config = dict(
    num_key_value_heads=3,
    vocab_size=32000,
    norm='layernorm',
    norm_eps=1e-05,
    qk_norm=False,
    attn_scale=0.125,
    tie_word_embeddings=True,
    init='normal',
    init_std_down=0.00333,
    beta1=0.9,
    beta2=0.95,
    schedule='wsd',
    decay_fraction=0.747,
    batch_tokens=131072,
    doc_mask=True,
)
Each number is 128 + 32 x the weight over the matrix's rms, rounded and kept within 0 to 255. Layers, rows and columns count from 0. Numbers have three digits each.

# up: layer 3 MLP up, 1152x192, rms 0.0789, rows 1088-1151, columns 96-191
# down: layer 3 MLP down (transposed), 1152x192, rms 0.048, rows 1088-1151, columns 96-191
up1088:123128130123109133134123126120136122125130133127124117126129138135127124131131118122124129123123119129142141119126120133130134129135129137126123124131125121117122126126110119126132138117126126134128123132135131115128131138132126124126128117127117130124130124121135120126131133120124133128
down1088:125128126130130129128129132129127125127128129132127125128127127127127130126125127126131128130133127125129126121128129129129128125130124126128126130123124130129126125129133134124129126130129128128123130130125127124131129131131128131123124132127128130127129135133130125126132133128128128129
up1089:122186075088121206124084101120138052138106182192055000199146108103092154108182086127128076105168065097059105091138186122140152140009149102128181147151104140061147103130107134133165078080077121121084135119120077148123075120078123098099124157107177114164168101110188141130153041160087126174
down1089:075148163154154096159136094103140157078076170076148110127142171174117167094118098164196187102179153142104108176177104175126131135066058112126102121158166106150197112142166173096069099203115102153121116086181072202175108118108178136064147146126121063101102124186143123115095142141122143186
up1090:132131132128129138127131134134132127130123127128124127123135119127125123120120125129127129125122133133121117130131143127115124132127129130122124136134134132131124124124133131130124130133138134134130125125133117138129133119121129126136128121124134138137117125113121131121131130129122127128
down1090:130127128128129129126128124125132127129127133127129130130129129126130130130125129129126128126128128128130132130128130131129129130127130132130129132130131125130131129130129125131126131125132129130133132129128128130131126130129132127128125126130127129130128131127128131130128128129129128130
up1091:089205196137156094149090192081078035219089142140176153188085238105090161190127110109132167109198191143105077126187239139137134116064130211179184227026091101050100139156123136157165053072163144083046180086092134079132170112070096115056035045141086138177099129057150170169157159207177063136
down1091:118134153150136101155143216063138043106076165088102113205153180168127076195110089200105216065129118209066032182174143141255034219240093251099170133064124130146195234097000000138159138212150147198000137179120157137132160100024255171107001143204025172038097089194082167231206204119150161100
up1092:101150142136134144105130151153131102144128169157139123142141147144133082073107137128149121111091162092097128161124130129121125152117119143123124120119124111124075105063129139148098147130145149136144161170145169090119140159158116109133133099107154102122091147113113143090142097149150095101
down1092:132143140155098131152136119150125161144124138114147154102138131136133161145129099152136165130111109131112135119107132146127147096104130120121123125137140139126125145148152143106107142112094158103105139103099153126133128127093130130102116123084116157106203109115126122151097118117140137113
up1093:116189131126190150121123145128185083091139098135041201124205155172148129156206103081084043120125122091114171112053127114153104121039121139205199165122109126192127063080097110116241213132192187097065151139098122131135213079191153125104143111192103124125101091114178116135183108125098154128
down1093:100103098138163138136119183125088167153107110140157125097081169147185104140103070124109167129213170126140148162156145124101109147150078119168078144139082127182136070115062141057103090170088133154176170094112116133114126077100172150173117214166130165215129179084086097126069117105140092042
up1094:128134130131124125136130129137125125132137127129122120129128116116128124123124119131130131136135125132131127129129129126129138133122119128128131127125132127123120125135120133115129130129125133132119127130131125125137129125124132134131128127141139123123124122115144129118139137131118126131
down1094:130127128125126126131130125127130132132127127133128126127123128128129128126124128126129125126128131123131129127127132128132128128130127132131127131123127127133129132128128133130124130126128127130129135127125132128125129130125127127123124128131124127128128131129127127128134130130125127131
up1095:124138128129132129132139136133113116129127134140137127123116122120127141120130140120123132129126127124128116128128126113122140139129111120134121128135131124127127128137121130118131124136125128143127135132123126116134120123132130133132126134139119125125117125131141135114129123132130127129
down1095:131131131131124122125125129127134132130135124128132135128130127127128129135121128130136118127131131128130123133131127129136125130129130129130127131132127126130132129126132134129131121125128125126133140126126132132126128130124133128127128132124129134130133128129125130128133131131129133130
up1096:151173121107116094180183224169140115172096196118126032152055131150142146122150168110072158187079186137082065118056120170145196181136129097097136164175094127120125182115141166143159160108129123142070147166187048126136089147148122152141144137151152086096090119187057116107044171099060147115
down1096:119110134132212155057120116118082143160160105155146205092255143142212060054163079176097142060144112178140157200175121126105217111098106210156150143117152099085088090100214176093025117078036089148096149084078119158195133093140126127169096176168164204098230094049178170226158036139105128055
up1097:110115185119112125070158054238158093161140069200112154068064121167055070156123153142158152167082147139157188174140150033125117167180138133132138132044024096032055149111100137162180142170135148200156186227145065094203104181141182110125114099068120164094117096184124126195211089050075058124
down1097:108114169135122183220109157106098175235089179129173090140155164099157131114208132116123183108198174174116154065134124145034119125113183136088200074095117070108151135179094161036109199110131101106102073113130068189124143134125081112190191167071080135107132157158162084148136144087112123131
up1098:120129111112131096131143101136135123132123131148138118128134112105113154134109138124129173140121101113128121120109155080143128147112119128123135137119135112135108105132122120144117143104145142142139104144124130113126144106129131130114150125132123135142111128118129142102123143138112131147
down1098:148119142151108150124107135124120143119142118104125150120129122142137099130128132151140109132135124156124151139147098137129125111162126119126119122117142136132152143124143138127133131100135124132111142146129138142125130137129120123109097126096159127139132128141118119155135154128131122111
up1099:127126127130115130129120122122131133123136127132124137126136126124123134139117124128131134123128132136122139125128126145137133136137140135131134130126126120114133134119118128135132134118130134124128124123132137130132127128130126126129139123131124136137134117123127129122132126126126113139
down1099:129126127126128129132130130127126127129129126126130127128128128128128125126129127129124128129126127125126127124127126126125129127129127127128125129128126130127131128127127125124128129128127127127128126130127124127131130129130129129127131130123129126127131127128130128126126129127127126125
up1100:085177103116109138082181122168126136150093200121063102204130174116174151119160105060062136110158165130075086214136100201101183185137178166173168207039127124146087053077166107136146123060122183134058178165148042112160107171139119069093148118145129026133115099154156144172144170179115117187
down1100:185131079099175113138137156049099124150123194142097140126139107154121084115134130086121122246092146133157153170114124135097156118125067083115123087119063156062069106201132048107115205050181196143118174127141199091236089078105123123227094157098107177145187183117173146087074099117115162104
up1101:113129103129129126161120102133147103148112180150165130141104107103087102130167140134092143110114110137117089119125126123121120161108147146127151157137104127114121118127109121116146110124178145125145098152145125119137124088130152148176113114131095090112128100129137133103146124121125137107
down1101:161107132142105144121141146175140143107142118081157168142160140164162108133142115156135145125115119128139148105126122154128109130159150127118082092133161157105164126126150108102114133143106108156110138124107140157123138146123121123127122159145131133130106158141123125136122139121126129150
up1102:144101125113113154094178158154154119197156147155128080101108169100089075141114127146133144125117149119099109110135148120158147175167097109152163161060091062122093108072087163151089121169104171198164116145163101108152115143161129140146111070087091103139134118130131130113100104118204137102
down1102:188106111171146164142112149115113176090127131094158110159148110140168159140118126150104146136146130119123153150128111201159119106111151136142116148177119139120174136135163122104127115120158154139120154110118123128126143162124105128096145146096161103098144103155128116192146132142140130118
up1103:127118130128118126131131114130137131124119117124128126125129138128128133133131115128136128127127126128129135129132123138140131123116119141127133127132133126133117133130125133122132121123120133122128125131128131116119121136128124126131131130123132122111137132119132121136128137121125138127
down1103:128127129130131129127132130132129131130126124129128124129127128132128126121132127127130129131132129128126127124125133128128127127126126128127123126123127127126126129126127134130130128130123129127127127129126129126126126126127127130126130129127131127125125126131126126127128131127129128130
up1104:079167163125107154255049166119174049161110080117151095193174088029195116047214161112112103062122139114135096019105159150128143115127138113204192162081138085075099098153167153184125081116160153140167108152233105208072111136089011084165173133114131118085068156141141184048148166123065116135
down1104:238159155106116087158131090243114194215146130158115118103133100078137201112124148073115164134190103156076149098124101140175151062145165153135177182049117099121217172186182118139079144117084126093197102140062093120175120166086078103139126090107076131176157004150160191138107117055070125196
up1105:118114177107139138153115154132140113112133108092051145110126055111123133096141170124120223103124155126138150192113119039149137123160170151138103071138096119149120074113093045093098157096145122068137064146164143155180081143102124084114166160145176109144145155129104155139141111126125129137
down1105:073116074104139155154164118182084110083124112159227102137154156105078136205163101116122113119127069091127161076107221196126151145104093141144132142099207121063079189123165171173198131119103149158139191140169115105063109152128142164145148085127078084141131176116178130179101163135096143118
up1106:115098170132072097086134174116117161172058136151191117226059121149096205174168075064153193148169129052108141186022225083053118243115193118143155138106101138036132087163153140105142091115128135184076109172101161102255123187075163143097147128186111121183045097162187145193189093096196105174
down1106:154072115114161077086152182108138135130129098144070074040139167033188095215075072087166069146150166132118092100188124140207113094146177000151118103155168167169185113255118152137086117125159172022223152136145159069132130147088108092220103182137114177115041089167124166076084169164048106096
up1107:128121117134130116129133130128131122130127124118123123124127124124133128127129130129128123134127126131134129127125131124132134128125128134120125134129137133133117124125128134118117122126131122126123130137130129126123135127125137130132126125131138125124124124126138134134129134117129121128
down1107:129129125126125126123129126131128129126125127130123126130124131132129128125127125128129125126128126130125126127127130129131128127127126126128128127127124126126120130132130130131128127128127127128128126125124127132126126128128123127126126128132129126125127130127126132125129128127127127130
up1108:089140090134138121144146227147111093177101182172154111133132167083058131077192139117100150143083125123111091110138136055130118144103126144208157077141131116124089112157129116112117135133179173111080101131110102096161129084162126100176147107101131128134151157092124138095077153153165099130
down1108:140122134133111140129093122158112185105134153134168123157148117172167166149160075154122084156098149145143169131110106132136161132078163169161122106135084143149154123085135130120098101115151110120109171141178135123040150111064146168126096166075125146133137104117103092132179102118175164133
up1109:118161128131122124092115154131111121126153154128108114095127146047134151093131193156093078120076135161100103099151030158130165137069131103159095162135120145115095132117118126138150133115105131148130090119150139142107084146107042140161122091099153084107068087123121139112099096161117137154
down1109:176136189138090153088111123125148130090115154107118145116135153088154147093127095138151146112123125084091149164173126144122095117181132106100089114165137123178154149199173123142061062172074113120131134156158185118124138092121103153141168139130132233130135157095153094121081131088151106089
up1110:111103132144156133136122165108126129142127144158110166135124103107101138129129152118158139078109121111142119160134138105112113145131154122127125147147122115145152134144088117159151139140159156127131134148128141141133091124122120126148142161125109132129103123099138134136107135129133109110
down1110:144122134128129110133119134134133148110154097133123149126139139141127118130139116161129096136138107147106163121115126150147111127149100121143134124128149145102132129132142132113127148105112129119105143129106125138107118134124132133123119129115109132116147100136126124154128151119142120120
up1111:043075114140059167102081101169133137123157088218078080104223181129170141140142095054098156091168152000186147163200190061098044123096108061184089204006130125041139101100087053168199166160207134095076150134119096146187066220122139139126129118120079055163120100149121163163176168117090125203
down1111:111118120130099201168039154090127176084103164169113143076118159206102176082114177083143155175121180237181134158108103173129048114173211088135083127078111146209073230142251053160151228187105150112105167162077115135090047077111181147237139120102096118082087066156107078104046108000142168151
up1112:134120125130124126116114138127124127132130131131134137121128140137117124125117117140128120140124133124127138124131129139132122132133138130131129142132126130126133130130136132134140127131116138124125132130136136124133128124126123126122133127117139119116127142123122136129123137123134146131
down1112:125123129128131130123129127126129131127126132123129130126132128126133128130131130132129130127128126128132131130124129126126126131122126130126124125129129128127134126125126124130127132126127132127130127126127129127127125128129128126129131126127129131131127125129126125127123125124127127125
up1113:119166190105133085170090103141124092196171130155054148188111143137107175025162183133136127029063154096140160209097134113193093186118156114148158169087098134134091065049170006147098090040129173153164095156140146187152137091142103066093170135090188126101146141173138173128098140137118109105
down1113:127142051077182167105142113119114233205157090138218101064121143180158096173110153167108147178074160119134168146054182206028146049124107130119083109134109088107125134129151255096099060118114132089118199129157172091064109149119220125120160112232107090117125150106152133030147099114096134023
up1114:105165111119142115112211149128099099080092103116172109071087103162139117215118155162186255211079128063134108074177099085102124144160160222170131103055075017099063074137062193192127120119150105200175128087236076088111041116046179151159166123168158103109020121152057098130090090155183036061
down1114:092073144178129111074127123130146204165134081156120117129127180140193120176105134163090143144125200139114218225066185088189096150116071161171032222189168180151162178073104083126032165065208101091059155110133161061101149121113126132100156112071098123209201073114141166129122161072117162143
up1115:103201153104156118102109093158123119133142086160139160113090130157151113139104164108105165115122117114112131154122130173135133160160136117120136157111025128134115093081083137166139178166161101125109127138144157132131105146171153180084133145132107104107086093183166149104146102092100126109
down1115:139104131140122140147133110134152148093124155113112134089130178102128088151146126107135103177119172103136160115147098133117104112163157136098146165126094118132133150115126152100122118134160120126153132164160110110103126113118149125118129118114170163102133117106110123131120143106135122147
up1116:100172104104182033161085088164085063197112132181152091131150222093053154146167151050024186100149158142097118157137181134060192198137119183145107181103101115118081091153105098175145107074148133156138157158160120132200129074125107115094161133096142058180109091153104234122203092133054106089
down1116:163106103082242022117157188104160140099058116151185163109156149098122123200114124125125148145064078140160171136092117066067100120136161099157037005113075095106166135131119120142142126101165177139200182113192140153108171170059137133129095104086093172164127150142158150126122161136087162071
up1117:125132128138126136119126135135130120122114134133138130141119115122132137129132140127123133124120128129125124134131128121120127135129105136136130138128138133134126126128131136122128125134130136123132132140133124121139124125127128132119134133131128134128118135131135134122132128136118116136
down1117:131129128128127121127129127129128130134133125131130131128133128128128126136127125128131121128127130127130124132130130127132126127130130128129126132132126125133131128127127131131130126124128123124127131127128132131126128133126130128127126128128125127127132125127127129124131129131128128127
up1118:123125129131126121129135124136117113126128136140139135131126127124127127132127135127121134121126129122137128129127115134128135125126126127131136136129126123119135128133119121119133128133122135133111122138140130121136124128135122135123134120136121123126129131126141129125135132128131129133
down1118:131125126128126126130127124127128132135128126128130129128128127128127128134127129129133124128127131127132126129130127125132126129131130126130126127125129126131129125126129130125128125129125127128130130128127127126130129132127126131126128130125129131127132132127127125126130128129122126125
up1119:140129168067094122067066166199098097206137103151094105148118207150103232050145077082093176139138077112148124143099108162075118147072136114151205154098112153110111110162110111164133141143150137130089159166189158103186124113161091109105136079168065109200093116139164154211090101066097124094
down1119:093106079119187144117189162136132184138122063106132111050117084163155128159125123110152102095127049118151104158133132128119123049114106133072118152184108166161182084140133164083145077138089060105168134125130093168065177113137141065116113087171118110141169169123148118115158080182157085126
up1120:130122140122131133121131128122113127130124131129124132123131131130123128134119126123132121127129137134125131115123138126121124128127131123122120128135125132129136130121130123139131127123130140119125134113135126141131128121120127134131120123133123127129124122126120128126127129124134133137
down1120:129128128130127129128129128126129128123130131124133125128128127127128131129129128131125127128126128124129130128126127126127127128125128133127129128129131131128130124128126127129125130132129130129127128128130125129125127131129128127126133126128127129129128129127130131128124129129128130124
up1121:098227109118118162092136066187105158177120100177085092094157071103136120128138135121114189117136158158100074168104119184133129153128128143172094161099108144059079151089121121116228116108155174061179115178199109044144097176088082159135065088119110070135000144114075126152197133133099158090
down1121:175106129109107111155185169134158078140112166087145167103096142092116140116141167185099148117180074112180133135117154144125123119123124110117148103106167139168092102197125112142135156125136117146187096133164064115126096147156088072098090164117177116182189150184107098117083123169142170112
up1122:134111134161059165141163114108215058104121094185140060075091230145143136159154130145146161094125161032133106121108180006121139109099126083168134104083132093109119000155110084137149165115171113128024141085178130110123196119156158118100145093180133115188170126166135141090138129096024153191
down1122:080114101093089172068125105061124152108160105144173153124179123155127153056131132202124119185145157151137154179084122159096183079132067198153095073125119034140114168182137188078124075108112067094255155089063086135084044154208119156147086105131148147145158101150105149142175178129213128128
up1123:136134125127130137123123140138129127136116128123130124120120130126128125130127120131121124129130127142133128121130142123133133129128126131134124140133131131128126121125135129129139131133132135129124119128126133129137136119141125116133134129129132119127123130145123136130130133129126126129
down1123:125127127130129128121127128127127129123130130130129128129130124126130131131127127128129127130131125125128128129126130128131127128126129131128130126131127128130130130132129127132127131128129128131128130126128127129129125129128131128130123126131125130130129128126128128128130130131130127131
up1124:107146140107077102169148157126140108160137111120132153121114112093153129126115109113091173144099169125160167131139125053182166081109144120120107186045126143107118168089165128154137070070114127122144178153147041134091084118037073073117113121076138152112133052145126141153101148119127116120
down1124:154095125127144159099164157106136111148102105122103077146141087110137102175129113111161128126182164109126121119150130103125139101169110129105094133121120128103153142157105128098176139143130064165107130143127175141114087123126162142138149111138129185162164157104139133130119127107106097161
up1125:130127128115126120123121128128139128115123128130124138130141124129124126121131123133130133129123137127126137132129128127118139129120125130125127134136129130139120127130131129115126115133133133127128124123125129124123132123120127124137139118121119133129128136124137125135121122123132123131
down1125:132125126127129129127128127126126127131124126127129130127130132131130129128129131131124129128129124129124127130127130124126128127128131129128127129127127125126129128127126129128132129130126130130123125126126127126125124127126128127129124129129125125124130125130127128126127129128130125125
up1126:119115134131138140154124162117127108138129119123130117120147123119153105089132124138093082110139111098123124132112127127086124141129233116126120150080068081112132120110092153135128144136130132120137139120127125147144121139162123120094102115125132095121099111148093150133136127119120130119
down1126:133156153139106139127134116131135149124120140111121132142122135150120124121128133111138152150114137122134136121122126147128099106131112125143130139154153143139130141144151136122125106141113115139122138133137133129103145130110122109113144136114143146134158105122118125143134129136139127132
up1127:097173137061231038150114109141069088128149079143129192016176117118124157143122105156146088109072139085123115103189136138061148130109145192126194111121120130114041108135148168148153078010104133182201168069143131161154130098099127075077136086140098123091111114074096128134154176214151064158
down1127:186151161146097112077135173098126178121135124214110164139143202121167099167111021134145120155177156207131163107075134100143132026094130113101083096146116140103119220143075129120205178022077166057040117128212147103055154164054107136084126214076139210212210152177153118088091145121118199090
up1128:117138141121177100153185059120180102126142155142181074075098127111085085172127158133069213141129132133124122065161206092131159141160101171154146071132137084154084080156104093122137089142154145123163113110121121105187117077130153123119094148144139126157145139124101152102096158133165146149
down1128:116110143160113142129105142102098129097151123122138094152148145161141122106105124111127145138132158126132136138131130137129140129149136144144108134116138137104103150125141167087117098099116148152102126136145140125107146125108143160117159136100133152143127149102110118114136142131153153121
up1129:116093054103127133159150170116148093202151076231078154136028169118104181076120112121095201080120121136011085136094098161149201147154095053162114161142149107074138004140143089207121031043129177095201092054168098154121146091116131144105086098135120050162160138165143118226109168119057151112
down1129:221085061192059201197138128143117106123190143121129107143040163141032097174107158116183131077102123132119186133112178108201006090149113102081069154143123183123160232160125038073122143074131211140090082217175116096058151172255118113195127056112087046127183072109207199164134150053213186115
up1130:099123126087134129120142117206165146124122111120126048141129165078087146145151139102071138146085087106117139147119095179090099108101152108156168149120107120051077105149101160152163096127163197135152114125238091102143139110124174117191103158178087111106062033129130144164163017143117131070
down1130:040071156079112121163074110137128121207128083163125106081120203143160144123151138102214163127078134154169224170112163057030126125042126137090158124115132143057049087236092082127103189092054136188124114028117061129088134101150123101105190094188113084194084047158179153141119168093070176203
up1131:117130123121118124128125128131123135118142124130124122128134140145129130132125122123123131130116129124129134127128120131132142122126127125124134120123123131126121133124121131135126134130123129123130132119137140134132124132136119122117125123119127123116138126120130125128126136120135137130
down1131:131127132129128129132131131133128133130129127125129125129128126128129126126129130129129127128131127132128127127127131129129126127129124131127123125133130131127129126127132132127127127131125131128131126132122129130126128128130128124131132129128133130126126128131131127129126129127130129132
up1132:119129137126131130128141132131138130128121135140130129136116122130123131122131133116130136132124132138126125123133135128120124137117114131136124122127136125134126120129127130127129124139117130145131133135125132118126130131125116146146132126119132125138117129127126133126134125131134128130
down1132:129127128128128123122129126128133129133129130127133130128131127126131127133118128127132123128128128123133132129129126129129125127125130133128127131129125124132131129124129128129127129124131124126131136125129127130126126131126130131125128125126123133133134132128128126129129132125131133128
up1133:108116105182136162199113187149065116155147152142156103121221101107069138118102193016100180126122139043172133109108079087071128166050179153113208196145109182085139049174045048108125198094172138090067151111085121194154134120130174074184180109068145124124156096152134166168085093166111141145
down1133:160169068101155117182103200219165165079074116141113205121188120114151187070109083166127093186146104206168117155060101124167158103216092063045097133124142140081118159064061118137125081147157149133123155114187128124114168104121081165088101173097192110091142115158092141068113127121060149110
up1134:116135128122119121126131140145134141127111128136124120134120132142122134130131121126130137124134133128127129121135132138144136129116120137138133122122125138138129128125130135139127129131132141135139131125129134128134120122140124131128146129123150126122122133119117131121133123125113129130
down1134:133124126127130129129130130129131133130127130127130126127132122130130123130126125125130126130128125128131129129129129130128124127128130136129126127135131130134132129127126128130126131126130126131136134129128129129127126129126132126127125125128128132128128128131127127129128130127130127129
up1135:116146123127128135130134136129124120128118135134123120125137120121121128121129127123133133126126122125119128134122149120124137142128121131142112137134140118122128134142114123126142124137139128142128127121135130129145128119115131134136140113140122133120115125116149140126138128139124138128
down1135:129128123128122122126127120123137130131128125133124132128130131130132127129126129130130123126129128124126124127130129128133124125130128131131123137127125125133135130126132138132126128121130122130124132129127133127128129127124129124122123136127123126131133130131126131130131135135133124129
up1136:090155134093065082168171098168095128187104165161141125117164110057092162134149117105097042095135114060088099152159148034169135133077127144157115119086142161163096149178046093161165088158107157115060186127058053109128148084117115076107049159145090133164174040120081152085162203163131124153
down1136:126167111128123114105103117092111165122107164108127127168086056167104156121126140176098144196183113161139157153162154103177198067152109189208120125127138137154104103122100103127102118092138109143126113121186165152095175085076148101095154169051143165123120174203145088145210084110091168131
up1137:127105150135159140156192137131196088120124142094151130063092133116140163042118255145148113152064126098128171090032162080126105164149166124127181129218084103150001026064099073114115236171247157128205093113143141142138131077128119085146142136157195129088121073182070207053087096130134150083
down1137:112079107161084000131118087153129097164170180140149126235245197101061115212153113152198082161112111041166087145108118150217168130078152131145178139153130133085062103111162098122150045098027139118091123136119157103070171156174140193168141125052076152076068231108161096136037179179189091145
up1138:096119120096115092186154160149130118168146161125153142119136186139114139105144138115085138091095093077121117103100137138129141158131206090153128130093071081105105116131105145180141113125179150160154122115135099129147124116158106135102131119121148097190104124157105145157101163111125135099
down1138:134127170146129157139146136090176133109096147121116155129154174103154157144129095107116137132152108124114120104145114129145166126125120144131140087161152137135157154129124075097117095122129121135122120141123106158079131112110108138093113101083136187136144146135138109121150126161105128160
up1139:142121180130061142201181226134134132171059214127092150160137138129112087135181106086039141133120099055150124052031123074102155180118136147117139167159088089057104127016082173081115222203154108137139125181120156136192129094169195118142255068222173079149000148201155121165157111113091160100
down1139:124143086155136245166134166088085113112065133125055101173087094060191094119070166078072190159157140206074150135148158165044116157094137081090158115111067129156115147157112181114216191095022133052106118088110115080140066161178075175188126153174151159075136172137101190098170117255097162152
up1140:133137124136116106151127134157135102153077166170128103119094130101098160102199143124116136129123108112117096108126136098115144152087123133155135143133133102094081103122099123125181111108154175146147107176146108091146114095134152140181131091128136100132097120115124132116127134140143128108
down1140:119132129086102099125110116124156137089204093098122164144163127195126087146052124102132115087133150107151174134108115171152093141167179096106133115111113118151151134160182109174102144142093084128136152110107117179110134142141112106085137161134155186118118153146113121151159125118133132146
up1141:119123122116130124133127131124127128133115134138130128133118125130129140121132133136129144134123119133140131116127123132131129133117125127127138126120134137128126129130126124130118135137129128134122131124131133124131133131136129127134141128134124123121127124128130126130131121118127125137
down1141:128125128129128126127126126130129125124126130129127130129125125128127129133122131126130122127127126128129124128129127128128126128128131127127124129133130125129126129126129125123127127125131127131130132123126121129129126130126124129131127128130131129124129130127126126126130129126125128126
up1142:110117152157048158129174198196150157133085181159115112179114093128122195062134138111150070189093102072147096144092088143074124126113131146211089135147121093126131179098110133135130187145194147192100135222073183150169124138239106154161197068090118063097058180130168109130121157100138093153
down1142:141119105174115247131083067145098134081129238112117012132156153097211162130129150108104233192153130194117120100155093153114111138083099146126079200093213161070169178191137195163136115167123115112107059103162117161070131130133077144164074138028091108130161115151058112142175019169128085077
up1143:124128117134123129130128118126114122128127115129123133129142118130136141130112117135125138127133122124124119126127122139123129123123127121120141120130122130130132132117134125134121135124134123119129132129141133135126119124134130120129131126128137122116133117123127127123128143118133122125
down1143:132126124126127130131126126131128129131127128131130123130126127131129127123130128130128124125129123129130131123125132127132128132129128126131127127129133130128126132129131128124130128128125130131133127131118126129130127129134126126135132127131131123129127129129128126128131127124128124131
up1144:134133127134124129131128130120133120124131128138131126124141123118131129122131133128133127131116122135128131129132131135121127134120126129130119125135127136132129130128128127127131132127130133137129121116135121126130123128131129124136116122135131115124125135130133137124128135129133125125
down1144:127126127129125128131130127125130129129130128127129127128131128128129128131128130131129128128128130126131131128127127130130128130133130128128130131130129127129133128124128126126131126127130128131130131131131128127128127129126127129131128130130128127129129127129129129133128128128129125128
up1145:132138128100100060105159096157135104110117145162124138109134124114123158122134145133142184098149121097161125129160165091087113138069138128137087166126138105157099099121108131179127151105170143152125147126104117121123135117173153142068132079144148112138133153134095134138113146151092130124
down1145:121142132147099167129116113087126144147148082075130123099135114147131092187102129099120120118141123174122131147182108140112152112202139112146177131119168154131098145144148119104097158120138149149122133164126150137118164125114120113102090185060154143145187108100188091142118130128151140100
up1146:125166106121166033186049106137107193219076156140188112108130181084133255172119081059069082159100063124118098104149171126065200160093158144127147134087114150072122134189097163174176052022147193129078199139102013095125154059121060140058081059086081117132085056112178175140190097135169143139
down1146:113149105021216075107060156190120129199106148102116210254233141067103188039184127030056124146131178067118205120065224144100086131109177101103117142038138126000096042179218095031180018052074153144216049065132136174106170085118038168171109000108016163118054182133217244122166145180164168065
up1147:140125127129131123130122135135115129125135121122132120119126125122130117133127116128133127136125126132131124125130131134126118123131136126124131129133127129120126115124129120129135128129117129117127123136126137123118133128139118126135131131127122118125132129133126115131128137126129129123
down1147:129127125130128129125129126127126127127129132127130126130131126125125128130126128128130130127130128127129130128129128128126128126127125127131129127127127126128128128129131127128128128127127126127123126126123126128128124128128127130129126123131126128128129132126126126127130128129128128127
up1148:117148000073163126121066106135066093193152079123116160149158115126079149111122056099140140029126160133134138162149141140075144120092157177236185077179148102093104176198096088156177067051148148118179136099147107084181155116167122093089153099055166143159126118095172120139212117131156107160
down1148:079087185148081120043157172190156247148144123115126128084138122164036178093090151158153061165141102195115107107114195124053137079156125077157135017095120121182135181077099101020193096129157086114178090125112055078117098198104119108183138109041109143137199095193221109161110126101098158065
up1149:135111119125119118121133127134130129124133137127128132123126134127136135125137122138124126130129127134139139119119132141125126120121124131114141134126127121147119126130131138131127135121117150117120135128126141127121124128120128138134124120120134119123131136134130137139129140110141128124
down1149:132125130126132125131129123131131135129128131129131126130128126131131127130129128128133125129125128127134129129121128126127122131127127129126126124129133129127130130126123127128120132129127129132128126124125126131126125132129125133134132126133129131128130128126125126128126128126126126127
up1150:088255178099160128084091134075065144145079127154086085173104146139111215073129071129094185119140148191112098171140103180077150094155170099146079160104094120088125106153091204135147061087133182097088138060129157000096140169062151155102064156122170119137053146116124104176210048139145147125
down1150:163135074137184132030140104160093225148135127078117172123181112110154156071141128091086126149151123163139174140136189137081084126128149084126131099115199102106117134133077178141124143187185156190119132105046177167115093108123117177100145144176129128132068095132148135151149127217136107074
up1151:131133127128127127134142128137127129136120131131135127129122130119132133126122129128131133121131114129130126124126126133131132125121117145134127132125128120130125133130118129120131126127130130140121120136128119120128124131126135126138129126138128127128128126129136131121131123127123129134
down1151:126128131128129129128127131130130132129129128131128128129125127128127128127125127126130128131133131126129124126133126132128126127129129129129127130129128127131126128131128129125129127126125127128128132132130128128127128128128133130127126130126129128125127127130129128129131130130127128128